{"hidden_act": "tanh_gelu", "attn_scale": 0.125, "parallel_block": false, "lr_head": 0.0135, "batch_tokens": 32768, "doc_mask": true, "train_tokens": 85030000}
Each number is 50 + 12 x the weight over its row's rms, rounded and kept within 0 to 99. Layers, rows and columns count from 0. The size before them is the row's rms in percent of the matrix's.

# layer 8 MLP down (transposed), 256x128, rms 0.116, rows 233-255, columns 0-127
089:40 51 63 45 44 41 48 45 54 57 52 49 61 14 68 36 50 46 36 48 48 35 54 61 57 49 48 43 47 37 41 37 61 44 56 59 42 69 56 60 36 57 56 44 41 42 43 51 49 37 56 42 45 42 50 76 72 41 31 49 55 50 29 53 51 38 51 47 58 50 45 48 35 41 39 45 43 43 47 61 41 43 36 43 76 31 61 44 67 55 47 32 54 50 36 60 69 43 53 46 38 49 62 59 63 66 38 59 00 61 37 22 54 67 72 59 45 43 49 50 49 41 60 22 47 60 52 51
095:33 31 35 48 62 43 66 58 32 40 38 64 59 49 54 46 55 37 56 50 32 54 09 41 53 71 58 71 51 55 62 54 40 53 54 60 41 42 78 40 64 51 42 47 50 56 43 46 47 51 44 51 36 35 59 39 54 51 63 42 57 37 51 26 41 73 51 43 44 47 56 60 50 80 36 44 55 49 47 54 63 38 37 35 52 37 49 63 51 72 51 45 24 56 30 53 42 59 57 43 53 45 58 54 51 53 65 54 55 43 49 83 34 33 46 42 54 58 35 33 47 63 41 47 72 29 31 39
099:40 43 40 47 45 50 52 56 36 34 60 40 38 42 47 48 53 56 53 67 62 46 59 42 72 44 44 52 41 52 43 79 49 34 56 61 56 42 73 50 57 66 57 15 56 52 41 70 40 62 44 42 46 47 31 40 49 60 49 39 15 53 70 50 47 50 47 47 32 47 50 42 67 64 57 48 43 41 49 49 60 49 53 50 62 55 26 54 40 54 46 60 42 26 39 31 48 41 41 43 35 46 43 17 76 74 60 52 62 39 25 59 38 42 51 35 44 53 39 36 44 33 27 60 50 62 52 40
118:52 55 52 32 61 46 50 46 52 60 64 53 60 19 56 47 45 41 42 42 38 57 38 43 49 59 63 72 55 52 43 64 60 35 52 41 39 69 62 53 40 35 58 36 40 63 51 36 55 48 64 42 78 49 40 51 68 57 39 32 34 65 30 68 42 46 30 49 46 45 61 46 62 25 56 63 41 46 34 60 63 61 61 37 71 35 46 64 64 61 63 43 45 45 38 32 46 13 55 64 43 57 50 66 39 49 66 40 74 56 41 58 48 63 60 40 32 52 52 35 63 52 61 38 62 36 45 45
105:61 36 44 50 45 28 37 52 48 48 40 41 36 35 47 63 50 46 33 32 48 34 30 44 64 46 35 35 47 52 28 52 37 53 40 39 45 59 59 36 62 49 29 25 50 46 62 51 47 45 46 32 55 44 51 55 36 28 56 30 51 57 71 54 39 35 55 46 57 38 42 65 45 53 48 36 17 74 43 53 33 52 41 74 71 53 48 45 53 53 49 71 48 67 31 54 67 67 61 54 38 52 48 53 40 44 31 60 38 27 67 29 59 40 56 49 46 55 71 41 54 58 66 54 67 51 64 45
094:65 80 62 53 55 76 41 35 78 58 58 47 60 40 39 44 44 43 49 56 45 46 62 51 39 34 64 46 43 58 63 52 49 43 55 31 60 56 40 47 40 58 52 72 53 49 83 49 48 35 68 54 42 50 46 58 49 39 39 29 46 52 54 62 45 53 45 84 55 51 44 53 42 41 37 52 52 40 62 44 54 58 66 46 31 79 28 41 57 37 50 39 53 62 46 42 61 59 58 55 45 51 52 35 73 27 60 65 78 46 48 73 49 30 49 43 33 59 57 40 54 54 62 68 60 62 52 55
113:48 47 39 38 52 64 49 31 38 23 39 62 44 42 54 38 47 48 59 63 31 57 64 50 43 43 55 58 44 73 43 60 37 54 51 47 61 57 45 44 52 33 35 58 51 79 69 55 31 29 63 46 62 38 56 45 43 36 45 56 51 21 42 55 58 43 36 49 53 67 57 46 67 66 40 59 21 39 36 25 42 50 62 36 71 72 36 48 51 28 40 20 45 61 43 52 69 44 50 49 62 40 40 58 44 43 46 59 48 52 42 48 50 22 52 45 47 44 68 43 40 51 60 55 33 56 30 57
092:40 50 41 66 48 33 69 48 56 56 46 53 41 61 43 50 57 40 62 51 34 42 47 59 28 27 57 44 50 57 59 39 52 39 35 81 48 51 43 29 45 57 39 47 50 52 31 32 50 42 49 60 52 26 49 52 53 30 26 63 50 62 34 40 20 47 36 68 42 49 40 32 40 60 47 55 52 49 38 59 43 62 32 47 29 57 47 61 42 45 32 45 65 55 47 58 67 41 74 64 52 52 49 54 70 26 57 58 87 51 47 41 61 59 40 49 56 42 58 56 68 64 42 49 43 24 39 49
086:46 51 52 31 53 32 34 61 60 61 17 46 46 39 57 40 44 65 60 59 79 27 53 62 63 38 46 32 63 69 54 49 57 66 44 32 60 49 50 49 59 31 55 38 71 61 48 45 44 39 54 58 61 69 50 55 42 57 39 58 56 42 63 63 64 72 48 63 64 28 56 61 62 61 53 32 50 49 43 59 63 37 62 63 51 55 63 47 38 77 63 52 43 65 45 33 62 21 27 45 40 48 54 44 41 55 46 42 40 50 42 43 56 35 54 36 23 60 57 38 56 58 55 53 57 71 50 43
089:43 48 63 62 39 34 50 52 58 50 55 54 63 38 60 69 51 57 44 42 56 30 49 35 57 33 55 43 44 46 53 57 77 64 64 62 47 69 23 57 52 58 56 20 46 57 34 43 48 50 38 37 56 49 51 34 60 56 67 35 75 38 59 41 58 47 76 28 38 69 38 42 50 71 48 49 60 48 46 66 54 54 38 49 60 42 64 47 57 78 54 55 44 59 40 37 48 46 32 55 43 46 64 45 41 59 49 31 26 52 36 61 33 53 59 70 39 75 65 56 61 55 33 31 59 56 42 47
109:44 49 61 40 45 70 51 56 59 50 58 37 56 23 47 50 42 52 59 44 67 50 30 34 32 57 62 43 58 68 54 57 44 31 38 45 58 32 33 44 57 64 41 35 56 65 58 52 57 38 65 63 83 66 38 55 63 44 62 38 60 73 71 60 62 45 54 46 55 38 37 48 56 31 66 66 56 50 58 44 20 60 42 25 52 42 54 47 52 53 64 72 60 40 50 28 60 40 21 41 56 45 63 54 40 49 50 43 54 34 50 34 46 59 38 50 50 49 38 25 38 53 45 48 70 41 52 47
096:72 64 42 68 49 51 37 34 51 48 42 44 62 68 61 43 30 47 54 50 61 58 36 50 58 22 47 56 51 52 69 47 47 56 58 71 66 52 54 58 56 59 49 45 50 54 54 43 36 63 36 39 49 47 63 47 62 29 42 41 57 77 50 37 56 59 52 57 33 47 54 68 52 78 55 45 55 65 64 39 46 53 43 40 48 54 24 36 59 53 60 34 56 45 37 25 40 75 58 48 52 52 42 43 66 26 49 50 33 34 55 33 18 43 45 61 75 61 62 39 59 79 45 45 58 44 56 54
086:62 44 55 46 68 45 41 40 56 50 45 67 56 60 50 65 34 49 43 46 45 71 25 63 58 55 32 45 70 35 76 52 59 47 74 50 64 57 49 41 68 35 52 54 54 62 62 59 40 54 52 65 52 25 53 19 48 28 56 42 38 67 53 40 58 80 43 61 39 46 33 36 42 55 27 40 48 42 51 33 47 47 52 47 47 56 44 66 61 42 40 35 53 36 59 65 46 47 43 74 32 53 27 37 43 42 47 67 58 42 45 35 41 37 34 40 54 60 60 59 61 35 36 58 38 57 50 42
096:58 59 51 48 34 63 56 31 50 51 41 56 47 43 76 40 64 44 59 65 48 43 40 62 42 70 28 58 52 34 46 28 55 64 35 45 66 50 39 72 65 53 68 32 40 56 41 52 53 36 50 63 57 47 25 41 36 37 43 53 61 40 49 40 51 56 52 54 59 63 47 34 38 47 48 60 69 39 46 49 54 46 39 82 60 67 69 46 46 51 38 59 61 68 58 48 43 41 70 37 38 56 44 67 46 65 43 45 16 56 46 43 75 57 47 51 58 56 33 61 55 30 48 37 62 48 24 35
101:68 50 64 35 40 52 65 35 51 58 64 46 56 59 47 51 48 39 38 47 46 80 57 62 53 42 47 50 29 49 32 50 44 32 57 44 43 59 39 75 48 66 40 30 55 59 64 62 44 68 74 56 42 60 66 48 31 27 57 47 50 59 54 69 65 40 27 41 58 63 43 29 66 60 48 34 48 41 38 46 44 62 15 44 85 48 44 51 51 37 46 47 54 33 41 40 58 59 44 39 51 81 54 63 45 56 60 55 31 50 51 58 62 58 38 55 49 47 48 45 57 42 66 40 45 34 46 45
115:57 37 30 67 56 48 53 45 68 40 54 75 44 41 38 50 50 52 35 36 43 36 67 41 42 46 30 48 48 51 60 71 51 60 55 67 60 61 55 50 51 28 50 61 30 68 64 44 50 48 47 46 51 55 57 74 55 51 19 69 42 51 48 73 50 52 59 33 37 52 54 49 52 52 59 57 70 58 32 42 61 46 34 61 54 55 35 27 47 43 58 48 42 48 56 42 47 57 31 60 62 41 34 56 53 53 27 57 27 55 27 37 53 70 52 46 68 72 61 49 51 19 60 46 45 54 40 76
100:72 61 43 76 48 62 48 57 66 60 52 36 29 52 60 45 31 46 32 54 52 25 48 62 53 62 49 59 42 64 48 36 51 31 29 43 45 39 37 58 51 62 64 40 73 52 40 31 42 60 52 47 68 40 33 50 43 49 50 55 56 47 39 62 59 48 51 45 52 46 50 51 43 60 44 52 51 51 52 70 51 49 71 60 30 41 52 36 55 50 53 37 52 64 24 36 34 53 47 44 35 30 70 71 49 31 28 71 79 63 37 45 66 54 38 48 55 55 46 34 35 43 69 32 43 65 65 51
082:32 49 47 62 65 53 19 21 55 57 56 37 67 56 61 51 68 62 64 47 36 59 58 60 32 42 42 41 47 38 62 51 45 39 48 44 32 59 48 55 57 55 40 38 50 47 46 34 66 40 46 65 45 36 67 32 32 41 54 54 59 44 62 69 58 60 56 72 48 34 52 51 52 45 45 58 56 37 50 46 69 36 47 64 41 37 67 60 59 56 42 42 61 54 50 43 41 62 55 41 41 35 31 53 43 50 51 34 69 34 38 54 03 35 68 38 52 61 74 59 61 59 38 39 33 54 48 50
100:49 45 57 50 35 39 50 50 29 44 36 41 67 49 44 78 46 30 66 53 34 65 32 48 53 42 35 52 48 32 54 28 61 53 66 54 41 43 50 60 45 47 37 41 55 52 74 52 33 66 49 48 43 60 46 21 61 64 42 37 41 58 52 36 66 54 51 54 43 37 41 45 39 37 48 43 53 63 31 74 41 48 45 50 21 38 44 52 38 41 47 56 53 41 51 51 37 58 30 52 35 51 53 65 37 55 41 37 50 18 78 49 24 46 63 42 48 34 46 50 37 47 31 57 69 64 63 45
093:49 39 37 37 49 59 37 44 47 62 59 45 47 53 51 58 67 55 43 51 37 55 64 51 48 60 37 26 54 61 38 51 45 64 66 42 33 37 75 53 36 49 59 64 62 54 49 37 55 45 42 50 44 36 47 52 42 70 46 45 77 59 70 17 86 51 50 52 58 43 59 34 66 62 29 55 66 34 55 70 37 31 47 56 49 57 48 47 55 54 65 30 68 54 41 40 39 55 50 68 58 48 52 58 44 33 75 41 69 51 27 38 49 36 60 52 63 35 23 47 57 61 41 45 46 57 58 55
085:47 67 34 49 69 61 55 28 31 61 48 41 82 43 63 27 46 47 54 37 53 36 47 58 39 61 42 34 46 39 50 44 57 60 43 51 42 30 60 50 46 59 38 63 51 61 63 43 65 47 36 54 52 60 54 39 71 64 26 49 56 42 39 61 57 44 64 40 30 37 60 56 66 59 72 39 63 46 45 75 42 43 32 26 57 47 50 29 48 55 60 61 56 33 60 39 45 47 57 28 51 49 51 61 54 34 35 43 21 42 57 55 18 45 61 53 51 62 31 54 50 55 62 45 52 38 52 55
116:32 50 62 58 47 55 44 42 44 56 69 59 64 55 61 49 58 39 85 45 61 54 46 35 53 48 41 60 66 29 39 31 48 54 60 42 40 52 58 49 79 50 51 30 45 48 34 45 34 62 46 52 59 65 41 50 71 57 53 51 57 27 38 62 51 29 36 28 77 55 61 50 55 48 59 41 41 51 33 57 45 60 36 38 63 58 46 41 37 38 19 32 67 66 50 66 38 59 67 65 42 41 50 38 59 47 52 44 47 19 34 53 51 46 48 65 34 47 41 38 44 43 39 38 69 39 54 50
096:55 42 48 52 52 50 59 51 51 60 59 36 34 40 43 67 45 36 67 46 55 62 40 65 37 29 49 54 36 49 46 75 34 29 42 35 38 56 51 74 47 48 60 40 64 41 32 44 65 37 43 44 47 56 28 31 56 50 49 30 55 55 59 64 38 46 77 29 51 47 60 55 54 60 32 41 64 45 40 33 52 45 55 60 45 51 62 66 69 60 64 56 58 47 44 54 65 59 55 49 48 41 62 52 40 63 50 70 52 52 44 34 33 30 48 58 21 67 30 24 66 54 37 46 26 56 40 64
# layer 8 MLP up, 256x128, rms 0.138, rows 234-255, columns 0-127
100:63 44 46 32 57 30 44 67 40 57 65 58 33 52 72 15 41 37 46 41 76 56 58 33 38 60 48 52 57 38 49 62 55 42 56 65 58 75 51 44 49 63 29 61 48 43 48 45 51 55 45 29 56 58 49 68 67 36 69 54 49 59 51 46 35 61 36 48 54 51 54 42 32 50 69 43 71 59 33 46 38 34 56 34 51 60 64 48 63 58 61 41 54 35 54 59 60 47 44 61 52 56 41 49 23 37 36 49 41 60 58 34 39 61 53 58 49 37 44 68 77 71 48 68 38 66 41 52
094:43 49 51 54 52 44 39 56 40 57 61 33 46 51 64 46 39 49 34 48 37 59 42 49 49 20 29 52 32 47 39 56 57 58 36 12 41 59 49 39 59 33 47 52 48 48 35 51 57 71 60 46 49 34 68 45 46 68 54 64 48 71 54 61 75 40 60 51 74 75 43 49 26 53 46 62 47 39 49 47 21 43 65 50 42 66 47 48 44 47 56 61 59 66 57 33 46 47 54 69 69 52 52 42 37 32 59 73 43 46 58 68 63 43 31 32 46 35 50 53 53 44 64 43 58 25 41 57
107:25 30 69 48 41 63 34 68 42 67 50 35 43 34 49 63 42 53 81 65 51 71 69 41 47 42 40 75 54 25 33 53 51 46 55 45 66 55 50 45 46 25 64 38 57 41 61 61 57 54 46 23 38 39 62 53 44 45 35 53 53 51 41 49 39 50 49 64 30 40 61 55 53 53 61 55 45 40 68 66 53 57 54 37 51 35 68 57 35 51 38 63 33 42 40 64 43 48 30 56 43 40 49 39 47 65 30 30 63 53 40 34 64 61 44 51 36 48 57 50 33 39 57 56 69 66 47 61
106:49 53 70 53 37 34 45 43 58 39 39 42 39 45 74 71 42 30 61 45 61 69 48 76 24 61 40 50 42 34 46 47 52 45 36 39 45 82 33 44 68 54 51 38 21 41 56 27 41 54 52 54 61 42 58 65 43 33 59 47 58 53 61 46 49 37 38 63 50 55 68 43 63 57 33 55 46 49 49 40 64 35 40 40 59 58 63 57 39 60 54 52 65 63 59 73 39 52 44 58 46 14 51 51 47 48 50 61 36 37 66 46 53 67 55 50 65 42 49 61 62 25 58 67 53 38 51 49
097:25 47 55 33 59 63 55 43 28 51 60 47 28 37 55 47 20 57 63 66 36 68 66 61 39 49 35 64 67 41 49 45 55 50 51 42 42 52 75 42 48 42 50 28 50 48 63 55 53 47 52 16 72 76 59 59 51 45 58 39 50 67 35 42 41 41 40 61 46 52 42 40 64 38 52 48 55 18 66 64 53 45 54 49 45 56 65 50 39 59 51 58 35 63 30 45 46 61 63 54 59 45 52 29 58 33 65 62 48 39 70 57 36 60 44 46 50 47 58 37 39 48 56 41 31 56 45 70
102:42 49 53 77 51 47 33 53 53 65 49 50 62 26 43 41 57 49 58 47 43 67 33 48 67 67 56 45 34 60 31 49 43 44 59 50 45 62 46 57 36 53 41 62 32 56 66 40 23 56 58 46 58 31 53 53 56 24 49 52 56 59 58 49 58 47 51 39 47 47 60 60 52 55 53 48 47 31 49 30 62 33 62 69 62 43 73 41 19 46 43 63 77 63 51 47 37 55 41 46 38 48 65 42 49 54 67 54 61 70 68 34 72 63 43 68 58 37 64 58 37 40 40 52 51 27 59 27
094:43 35 18 47 59 45 35 54 60 40 58 55 58 45 32 43 58 68 46 43 41 61 59 23 46 43 39 54 66 44 40 70 74 57 39 57 74 23 51 58 34 54 41 58 45 51 55 45 43 42 56 46 64 72 35 51 55 38 40 66 69 58 47 46 58 43 63 44 49 51 54 41 28 74 49 36 48 30 63 49 40 57 42 49 43 42 66 41 61 53 46 68 54 53 52 44 46 55 37 57 44 64 57 16 44 75 41 61 53 58 56 47 59 69 54 33 64 55 57 41 49 71 62 36 57 59 69 29
093:29 57 47 57 64 22 38 44 45 64 54 35 20 33 63 53 33 33 55 46 31 53 54 51 50 73 60 32 53 28 60 63 51 43 53 30 55 52 48 61 46 63 40 26 58 62 74 61 62 37 51 73 48 61 46 31 52 54 46 40 48 46 49 65 67 61 47 46 13 60 55 51 54 58 51 48 61 69 44 40 47 52 39 56 64 54 50 50 32 64 56 38 30 42 43 53 44 69 49 32 37 37 47 57 40 47 22 55 49 41 48 50 65 49 47 51 37 69 69 51 67 57 47 50 64 45 57 55
089:63 48 52 67 52 63 30 59 33 67 65 33 45 40 37 55 43 43 42 57 55 51 42 68 42 56 52 58 65 32 46 80 55 45 44 27 25 48 45 48 35 45 46 51 47 65 65 65 42 63 62 41 58 44 36 59 55 59 70 54 40 49 56 48 67 28 50 49 60 49 63 49 35 67 43 52 49 58 57 54 60 59 27 37 55 42 59 68 51 56 39 64 56 65 41 46 57 61 56 59 56 21 50 63 40 55 36 69 42 64 83 32 59 71 50 59 41 29 48 60 29 43 51 36 70 46 63 49
103:59 67 37 36 59 50 56 52 21 59 40 29 53 45 46 58 30 62 49 51 46 53 60 39 40 40 52 51 48 26 43 59 53 49 65 59 58 44 68 48 63 57 54 38 38 50 45 41 52 63 78 54 57 52 49 77 58 52 44 49 47 51 40 43 40 64 57 23 49 82 43 42 47 42 18 71 49 66 54 49 49 33 36 53 47 44 54 58 54 36 68 65 56 53 58 54 34 41 53 68 58 57 47 53 53 50 56 37 41 16 74 49 52 35 64 59 33 84 66 45 44 46 45 56 56 51 61 45
091:56 52 56 49 49 29 53 61 57 47 57 56 36 48 36 38 52 62 58 44 45 63 49 56 46 65 58 72 30 56 38 40 59 47 46 19 39 46 57 50 35 70 40 59 43 38 54 59 86 44 40 58 38 52 39 51 43 45 39 46 42 44 23 47 38 49 53 34 32 45 43 34 49 30 53 52 26 66 57 70 66 50 71 44 67 60 52 28 48 63 55 68 56 42 37 43 58 46 44 56 74 40 41 54 62 46 59 59 25 60 65 51 42 68 51 36 47 72 44 34 52 40 81 54 41 44 44 43
095:53 69 70 43 54 59 62 66 53 34 36 65 68 43 45 58 49 48 48 56 50 28 50 31 56 35 54 61 49 42 47 60 53 63 43 42 46 48 50 23 41 46 18 53 62 39 62 42 55 49 52 45 35 67 45 76 51 66 51 44 57 56 38 52 48 45 61 33 36 49 40 39 52 32 15 50 52 33 73 36 66 63 33 45 36 53 65 49 74 57 59 45 49 52 46 53 56 38 55 52 48 43 63 46 55 59 33 52 65 43 70 46 42 55 24 71 27 28 52 44 36 52 48 42 34 66 51 36
103:40 50 57 52 50 44 50 57 57 36 35 56 45 64 53 56 33 57 65 50 68 32 45 46 48 58 55 39 69 33 55 58 39 32 52 53 26 53 53 18 67 44 33 43 67 50 71 52 59 58 52 70 28 62 52 55 64 80 24 47 42 61 60 44 45 60 50 44 51 41 44 59 40 25 48 39 42 62 44 61 45 57 42 56 57 71 37 54 55 67 39 44 53 60 60 53 38 73 49 49 53 33 25 62 52 53 36 64 46 38 45 53 45 59 58 80 62 52 74 37 45 53 40 71 43 47 42 32
101:62 34 26 68 43 43 44 81 45 52 63 47 43 51 59 54 50 67 52 71 62 65 36 75 43 59 35 63 48 32 62 54 57 43 73 37 38 31 72 40 39 47 33 38 57 50 42 56 58 47 49 56 10 43 49 43 43 62 38 53 44 56 50 47 37 66 48 42 52 46 71 53 58 44 61 51 29 52 47 68 56 37 31 47 49 42 58 40 52 38 45 61 47 60 65 45 55 37 64 61 49 45 55 51 40 35 52 42 44 94 42 61 64 36 48 57 47 36 58 61 39 42 43 39 57 48 62 46
109:67 42 38 39 48 40 25 60 33 41 29 43 60 35 34 68 43 66 63 64 55 50 64 58 53 66 41 76 65 49 35 46 68 55 48 41 41 53 59 78 66 45 49 49 69 47 60 67 66 35 63 44 74 50 45 55 52 31 52 56 25 46 70 55 43 30 40 49 72 32 58 53 37 35 57 72 35 62 30 53 69 52 30 39 48 56 62 43 59 68 32 34 49 50 58 41 63 65 49 49 49 39 47 35 59 37 40 49 55 54 52 58 49 58 53 45 52 50 41 52 51 59 45 50 72 53 60 47
104:65 56 61 38 59 42 50 46 54 50 43 53 52 31 60 53 67 48 52 53 51 35 53 42 59 63 64 32 56 41 65 56 54 35 89 62 82 43 70 37 46 40 40 57 50 35 48 66 44 63 73 39 60 54 51 47 48 38 45 47 39 38 68 63 43 48 71 49 48 47 53 41 81 45 43 64 56 67 56 48 44 62 53 38 45 59 55 69 41 52 50 57 34 36 38 59 53 39 70 31 42 51 56 56 57 58 59 63 44 43 61 58 34 58 44 31 21 32 44 74 60 34 45 73 42 50 45 37
085:46 45 66 41 70 48 59 63 56 68 52 68 38 37 31 57 66 41 32 46 60 46 56 42 57 65 55 68 71 45 54 50 24 43 53 44 56 58 62 72 36 70 33 28 69 61 31 31 55 50 55 51 50 44 59 53 54 54 56 60 53 53 46 54 31 47 48 58 59 56 50 39 47 38 35 55 51 45 64 49 37 35 51 24 41 48 52 62 45 52 58 47 41 38 53 86 52 37 48 56 79 64 60 43 52 51 40 63 53 73 65 52 31 69 40 75 58 36 72 39 48 51 51 52 45 33 40 36
115:56 38 36 59 58 21 36 80 53 49 37 54 20 26 24 47 41 60 47 60 72 49 44 72 66 36 46 66 56 47 56 63 37 60 58 59 53 76 53 31 47 39 44 56 43 44 59 21 53 48 47 46 25 57 53 58 51 61 58 41 39 57 65 55 54 46 54 46 73 45 31 29 55 55 45 77 42 46 55 56 56 25 35 44 45 32 41 55 32 45 42 37 56 49 29 49 51 41 63 59 62 48 44 56 44 53 58 40 65 49 53 61 45 47 41 61 60 73 62 55 57 48 59 52 63 41 41 49
094:43 29 47 62 50 46 48 59 49 52 66 55 43 45 48 36 42 65 46 50 55 69 53 61 44 44 69 47 87 50 53 41 39 54 57 46 51 42 53 59 67 52 48 43 47 52 54 56 30 45 56 37 39 47 30 47 35 70 52 53 34 68 40 59 41 43 62 58 33 42 50 78 69 35 44 45 54 55 36 27 40 53 54 62 61 54 44 49 56 58 50 38 58 50 46 61 52 68 53 50 52 41 76 39 56 20 36 64 44 22 35 44 49 52 62 44 66 31 36 53 37 61 15 39 21 60 58 45
097:34 63 57 68 48 41 39 43 56 74 71 60 32 43 38 47 74 71 62 36 65 40 61 65 36 52 46 58 41 62 46 59 58 45 55 36 47 54 34 35 46 25 32 46 57 68 46 60 44 48 54 36 53 56 45 50 47 41 52 58 51 74 29 68 59 37 63 57 57 84 60 50 44 44 45 51 40 51 54 41 47 38 47 59 47 81 60 49 30 67 68 59 73 39 54 49 54 61 51 46 44 47 42 51 57 31 41 54 46 67 72 51 63 58 51 36 53 52 31 29 38 36 57 45 58 68 54 37
095:44 39 53 39 65 45 47 59 58 33 19 47 18 72 57 38 54 52 55 43 62 73 58 74 68 50 31 62 61 54 43 26 50 63 40 55 46 57 53 34 47 55 64 36 19 44 42 67 66 49 61 52 46 44 38 56 54 69 47 58 70 39 48 55 45 59 34 33 54 46 48 46 63 34 38 58 37 43 35 42 58 44 43 57 72 50 56 48 43 54 53 57 74 51 41 73 54 84 51 41 31 53 52 55 42 51 41 63 45 35 68 63 54 47 55 34 36 48 45 46 36 45 49 57 34 35 55 45
097:69 64 64 47 35 57 30 59 57 49 33 33 30 39 45 64 45 73 48 45 64 57 42 48 46 50 47 55 32 50 41 83 50 66 64 42 42 54 48 77 39 53 51 67 61 62 49 53 46 50 55 40 30 51 33 41 52 41 77 52 45 48 47 54 32 45 40 35 45 34 35 15 47 50 64 54 59 37 46 42 70 29 56 65 47 57 52 54 57 34 72 63 48 46 68 45 49 61 62 54 60 61 59 32 33 56 44 34 59 39 63 49 59 52 31 49 47 36 65 51 46 43 61 29 53 68 49 55